python train.py --n_layer=16 --n_head=5 --n_kv_head=5 --head_dim=64 --d_mlp=1280 --norm="layernorm" --positions="learned" --attn_scale=0.125 --init_std_o=0.0 --optimizer="muon" --lr_head=0.00858 --warmup_steps=200 --decay_shape="linear" --batch_tokens=131072 --doc_mask=true
Each number is 128 + 32 x the weight over its row's rms, rounded and kept within 0 to 255. Layers, rows and columns count from 0. The size above them is the row's rms in percent of the matrix's.

# layer 7 attention key, 320x320, rms 0.0768, rows 229-253, columns 192-255
size [ 95 105  97  96 105 101  92 102 103 101 110 107 101 104  98 113 108 105 105  99 103 114 100 102 103]
[[114  90 107  96 154 162 171 120 136  85 164 123 102 127 153 219  93  87  94 176 143 136 122 119  82 105 186 141 137 155 159 135  84 126 151  57 155 129 164  76  99 120 170 115 132 165 141 145 160 144 113 166 154 125 144 147  84 119 105 146 127 123 161 131]
 [146 147 131 100 162 191  96 125 108 143 192 109 147 192  87 137 135 129  90  67  93 113 132 153 152  95 119 145 158  91 184 197 154 155  96 102 171 201  91  99  82 156  45 155 125 157 119 106 142  93 171 149 140 122 143 126  90  88 139 140 121 129 108 120]
 [140 133 133 130 138 102  87 170 141 180 116 167  77 149 105 123 145 111 103 170 127 129 161  76  93 184  98 173 108 183  52  85 120 141 166 122 114 138  93 112 147 133 132  85 144 182 184 110 151  85  83 182  92 121 109  81  67 153 115 118 103 157 206 141]
 [122 151 156 127 122 145 133  90 143  89 121 148 117 165  81  67 127  82 158 127 135 123  49  75 102 132  95 139 153 153 156  85 138 129 134 127 138 169 142 134  79 154 113 132 154 117 164  87 154 107 136 117 144 149 137 133  93 110 118 147 120 116 113 156]
 [140 180 134  58 107 137 107  68 133 155 111 169  89 133 163  80 138 155 127 179 103 117 111 177 146 163 104 170 162 173 101 114  93 170 137 156 141  91 126 133 129 126 143 112 169  55 112  99 125  96  95 194  89 109 105 113 174 156 160  47  63 121 121 107]
 [106 135 130 109 161 119 147 108 112 145 165 116 119 141  53 121  92 145 136 153  96 125 139 109 160 178  78 116 147 138 130 116 137  40 173 147 152 148 145 169 108  83  99 112  88 136 141 119 173 134 144  98 147  97 114 191 157 148 126  96 148  53 110 131]
 [ 89  89 126  81 133 104 118 114 182 178 137 138 159 123  96  86 100 130  91  67 167 208 157 119 112 167 128 124 143 132 134 150 121 172 104 141 115 125 100 152 169 105 149 116  70 152 147 124 171 154 108 101 132 136 120 176 126 148 184 114 153 103 105 186]
 [162 139 119  65 117 116 130 122 145 139 157 179 137 142 141  93  72 155  90 155 127  99 160 119 122 133 101 132 109 126 101 150 101 111 143  62 114  80 132 122 107 199 162  94 121 149 157  84 119 155  56 138  90 143 132 123 157 178  79  91 124 152  83 112]
 [ 76  78 107 168 192  86 153  98 140 153 130 155 154 168 123 137 176 115 105 131 107  93  89 130 146 173  99 158 131 108 127 163 143 116 176 142 103 178 145 184 121  80 125  99 155 145 145 120 150 151 134 114 112 100 109 187 103 141 130 166 112 120 146  77]
 [113 112 154 120 122  78 119 106 152 129 112 155 146 128  85  74 138 128 140 201 139 113 130 100 160  83 173 141  64 137 189  83  85 124 130 101 157 154 165 164 156 113 112  98 108 184  78  92  33 157 128 122 109 170  92 162 104 118 139  66  86 197 126  96]
 [164 155 168 113  81 146  99 108 114 132 119 142 149 146 127 157 115  81 115 141  94  81 137 180  39 119 121 108 110 149 110 139 143  86 116 136 116 148 171 140 174 112  95 127  89 104 119 156  83  88 119 149 217 141 144 166 143  80 111 159 110 145 100 125]
 [ 68 126 132 157 123 127 148  89 108  94  62 164  74 161  96 148  68 150  87  93 121 189 154 130 153 111 125 115 138 140  57 127 175  89 125 176 137 146  62 156 160 158 149 151 111 102 149 105 122 152 145 129 151 105 167 110 126 132 118 150 138  96  98 145]
 [155 127 133  83 116 117 116 175  52 163 186 130 125  80 138 148 133 108 119 106 211 115  99 186 145  65 113 148 153  78 130 163 130 135 133 143 103 136 127 139 137 145 187 129 163 123  79 130 131 141 133 105 136  55 122 138 174 204  96 135 144  95 128 208]
 [143 158 101  91 145 145 103 105 207 155 112 104 120 136 126 139  84 136  60 164 111  87 137 116 100 121 140 136 112 146  38  74 168  69 160  69 156 126 155 133 101  74  75 173 154 119 106 129 134 126  95  60 100  61 131 145 115 143 147 168 126 145  92 135]
 [108 135 134 162 124 128  63 138 143 122 158 143 111 191 136 144 144 127 166 145 125  78 149  81 174 145 148 107 129 137 119 144 143 143 124 130  72  89  97 150 182 129  96 172  87 140  75 131 109 178 136 110 159  98 162  48 131 118  90  92 117 170  71 109]
 [196 124  69  80 130 123 133 149 148 124 122 109 125 120  70  94 135 124 156 162  84 135 108  91 143 162 119 110 106  97 118 140  84 183  70 141 152  87 113  98 130 145 194  89 119  81 104 187  97 109 100 169 103  35 146 111 176 132 126 154 168 101  83 119]
 [144 162 158 130 152 150 129 170 169  86 193 145 137  97  82  92 177 116  93  45 148 102 102 140 105 191 150 122  87 173 127 116 129 142 136 128 114 151 140  95  65 148 114 151 116 167  88 162 135 182 145 136 173  96 111 157  47 111 193 105 137 104 123 103]
 [117 116 165 106 137 134 100 157  96 104 127  43 158  88  91 135 164 161 155 117 123 142 121 107 116 140  74 169  92 170 101 143 125  96 134 115 115  90  82  72 138 153 173 158 131 184 115  96  96 102 112 158  87 121 101 154 130 106 158 119 158 164 160 133]
 [162  26  93 127 138  91 127 120 133 140 111 145 134 141 144 138 135  49 156 129  78 111 111 113  89  56 104 103 198 174 126 117 138 131 101 116  99 177 169 181 159 109 155  65  88 140 127 100 127 125 112 173 168 119 120 107  93 118 146 132 112 197 174 166]
 [139 159 182 139  94 203 121 168 132 111 152 167 202 152 150  64  89  54 114  79 178  92 127 127 121 108 150 132 127 140 101 133 123  93 183 137 129 117 124 178 141 145  97 124  92 103 133  82  70 170 111  73 134 178 100 208  78 123  94 121 115 132 183 110]
 [103 119 152 123 149 127 130 173 119  58 121 135 117 125 140 149 144 100  84 111 151 112 205 181 136 123 141 113 199 173 124 139 132 128 104 113  56 106 207  89 133 130 121 126  82 142 141 135 134 111  99  99  87 142 125  75 178 134 184 164 138 127  73 146]
 [185 148  82 142 127  98 164 104 109  99 194 115 163 101 129 177 148 148 106 108 163  92 161 161 104 183 107 169 140 148 105 120 119 137  96 184  74  87 142  97 104 138 119 165 149  95  97 157 129 175 150 108 118  85 124 117 150  99 194 126 102  93 144 173]
 [169 140 107 115 145 202 157  95 118 163 118  91 134 132 161 181 119 155  88 129 144 161 118 135 138  80 152  84  88  89  87 110 100 127 109 100 204 105 223 139 150 198 117 121 136 104 122 108 104  96 137 120 151 142 125 164 144 124  99 111 124  78 172 119]
 [116 131  89 152 136 138  80 115 158 123 100 113 104  85 140  98  95  98 153 110 140 148 104 220 142 105 146 130 135 124 190 144 120 149 106 147  48 102  98  89 153 116 205 126 132 145 101 136 114 172  69 133 160 100  96 186  91  83 186 137 148  92 101 125]
 [136  85  49 155 116 112 139 226 139 120 137 146  77 134 131  83 111 115 140 131 142 107 198 110 127  60  31  84 131  64 140 151 137 128  98 105 166 133 196 111 110 145 120 119 160 133 125 147 124 123  97 126 120 102 133 156 126  91 194 186 162 114 123 132]]
# layer 7 attention query, 320x320, rms 0.0787, rows 230-253, columns 192-255
size [104 102 102 106  97  91  98 106 105 110 108 103 114 101 122 118 111 101  99 109 115 100 105 107]
[[128  91 121 111 138 134  61 191 168 131  92  99 133 153 104  97 138 154 159  99  83 122 116  97 125 204 108 125 170 147  89 155 133  80 126 179 127 164 122 124  83 144 134 121 101 113 184  80 119 163 117  99 123 134 122 113  74 103 139 110  92 177 158  18]
 [106 119 129 105 152 128 114 171 176 137 177 141  81 124 105 136 152 158 130  78 173  86 161 126 102 146 126  87 119  84 121  69 108 118 111 116 140  98  99 134 171 131 167  77 110 108 133 102 109 191 104 125 118 163 132 116 140 167 213 115 145 115 107 181]
 [156 127 149 130  82 145 110 154 120  98 117  73 170 120  94  67 118 178 100 121 108 183 142 153 135 129 103 139 191  80 122 135 102 159 106 102 192 122 168 114 146 136 148 124 102 113 128  65 118 156 177 183 130 171 191  95 112 195 141 115 171 136 166 134]
 [198 145 152  99 102 105 135  81 122 153  90 132 102 165 110 112  96 138 101 134 169 141 114 125 108 139 168 153 159 131 104 141 165 167 154 109  85  64 141  66 104 131 100  92 119 129 145 151 141 142 108 159 126  40 127 145 177 175 167 127 171 127 119  96]
 [ 96  74 137 144  45 142 100 165 113  97 151 110 129 103 160  70 140 110  99 129 146 101 107 150 120 141 102 148  79 173 148 131 148 126 129  90  99 144 101 141 178 183 135 169 126 103 146 139  72 102 171 120 146  68 107 128 189  85 140 137 145  80 135 122]
 [189 113 136 190 165 118 129 172  95 156  92 145 156 181  47 159  65 169 166 125 125 164 140 128 190 122 135  68 170  96 142 122 135 200 172 177 162  81  84  81 177 139 113 172  94 105 106  74 122 178 117 121 147  92 170  50 147 112 104  99  90 132 150 107]
 [162  71  98 109 128  72 133 106  50 149 114 166  92 188  90 121 107 106 133 132  97 130 156  92 148 131 152 166 144 185 108 115 115 170 103 122  93 129  88  76 101 116 100 134  93 178 136 182 163 132 195 209 159 119  94  98  95 155 122  62 130 147 124 158]
 [122 229  69 136  97  96 140 106 124 103  95 130 104 127 161 133 171 147  88  88 170 123 110 159 178  81 183 143  90 146 109 134 181 103 123 115  76 145 165 141 122 125  89 159 105 142 147  83 196 178 155 108  97 157 129  81  60  79 136 161 123 115 147 164]
 [141 120  99  93 123  95 150 150 128 144 128 161 134 118 199  75 147  64  82 163 160 147 138 144 183  70 137  63 137 103 177 103 116 113 123 105 128 131 142  77  79 129 194  58 124 162 147 182 146  51 102 190 161  61  83 124 121 160  58 118 114 104 110 150]
 [116 125 115 138 194 136  92 112 135  91  85 113 150 150 133 154 143  96 123 157 157 130 115 101 149  77 110 178  56 161  79 147 129 114 148 169  77 193 182 131 137  75  82 160 120 109 107 112 128 119 114 139 155  75 140 124 142  54 183 137 100 144 106 179]
 [111 116 140 109 156 116 155  92  85 134 110 129 109  91 118  89 109 170 108 108 125 209  96 132 122 177 127 188 161  94 144 123 125 141 139  91 121 116 127 158 139 128 120 130 132 153 106 118 115 141 124  78 141 148 144 131 135 129  83 158  88 151  92 110]
 [148 164 103 129 136 122 133 187 152 135 139  95 128 126 142 135 191 103 166  91 127 175 138 120 107 165  94  79 121 104 102 172  77 152 153 147 150 147 142 105 102 178 164  86  76 122  64 131 135 121 135 107 173  83 140 208 138 165 143 117 127 140 177 139]
 [ 83  99 145 107 153 155 159  76 111 103 137  49 138 177 118 211  78 146 171 114 129 129 130 206  71 126  88 151 167 102 141  96 153 185 146  79 106 106 186 145 140  87 109 168 134 100  65  72 173 154 132  69  87 139 120 153 123 156  86 128 143 176 166 149]
 [138 133 166 160 118  70 150 175 113 140 158 140 113 122 162 133 201 150 104 100 176  87 155 114 143 130 121 106 140  66 104 152  82 128 134 212 110 121 124 149 165 101 147  81 113 174 117 128 124 130 128  98 146 132 150 173 149  75 115 170 104 144  67 155]
 [158 117 132 119 188 159 170 159 146 102 139 111 104 112 122  80 124 103  91 180 111 172 132 126 145 175 144 151 121 138 112 167 121 163 141 140  62  78 129 100  88 147 142 109 113 148 120 137 120  84 129 178 136 144 104 131 133  94 145 117 122 100 151 148]
 [138 157 131 157 145 118 148 134 137 145 120  49 139 139 119 179 120 164 137  72 107 138 127 209 137 113  99 146  98  57 180 141 126 147  94 152 153 121 124 143 157 110 119 108 152  84 115  92 146 155 126  88 118 134 139 129  88 149 141 178 140 139  99 133]
 [146 100 110 169 112 146 107  98 132 172 193  84 176 154 122 135 120  98 108 121 119 157  89 106 128 168 149 237 121 149 105 119 168  99 123 191  99 112 157 110 142 111  85 124 129 102 100 184 122  97 115  98 117 159 118 149  98 149 142 106 124  95 183 160]
 [222  95 124 135 145 123 150 126  95  90 161 181  84 118 121 113 122  56  79 138 109 104 137 121 145 156 181 114 164 112 141 157  98  91  87  54 144 129 208 167  71 178  84 120  86 144 114 116 112 128 139 106 136 103  88 148  92 109  49 127 150 170 199 111]
 [161 145  90 144  95 129 150 118 145 135  91 138  99 156  82 126 109 115 133 107 116 112 118 154 156  99 127 129  87 153  53 133 129 140 140 134 148 111 129 159 105 126 143 161  84 169 138 127 168 101 169  99 106 172 102 116  18 141 145 112 128 127 167 120]
 [179 185 138  89 162 146  82 114 209  89 103  68 115 103 198 189 123 155 144 127 102 135 161 126 131  31 127 143 110  85 123 143 131 151 140  94 156 100 138 100 122 164  92 186  89 141 116 140 117 143  71 112 189 147 127  85 130 123 145 125 153 109  54 135]
 [104 176 147 104  85 133  88 180  87 157 155  61 106 112 168 214  99 147  86  74 140 141  81 170 128  88 103 151 127  77 163 190 180 112 114 103 141 144  97 110 107  95 134  92  99 147  84 115 161 144 165 105  88 138 165  90 183 132 149 171 120 112 153 150]
 [131 153 104 120 118 126 105 174  88 104  90  94 122  79 144 152 151 125 118  89 125 130  83 125 110 144  93 113 149 154 102  93 161 108 121 110 112 120  73 146 118 115 127 163 136 105 125 190 147 100 135 133 117 124 102  79 169 152 141 161 172 153 162  52]
 [109 142 140 168 112 107 130 156 105 181  85 133  84 122 181 131 140 157 116  73  92 164 194 168  78 116 172 111 107 141 155 106 169 114  40  54 173 165 100 123  94 114 164 125 126 142 124  88 113 112  77  87 103 130 128 146 139  81 111 154 120 122 169 127]
 [139 109  52 150 163 104  96 159 126 130 135 172 133 103 168 170 142 126  87 107 103 189 130  58 146 182 112 127 187 162 107 140 148 170 120 124  70 110 151 114 111 109 144 125  79 137 179 168 136 123 139 121 131 136 125  98 114 100  99 138 116  94 140  76]]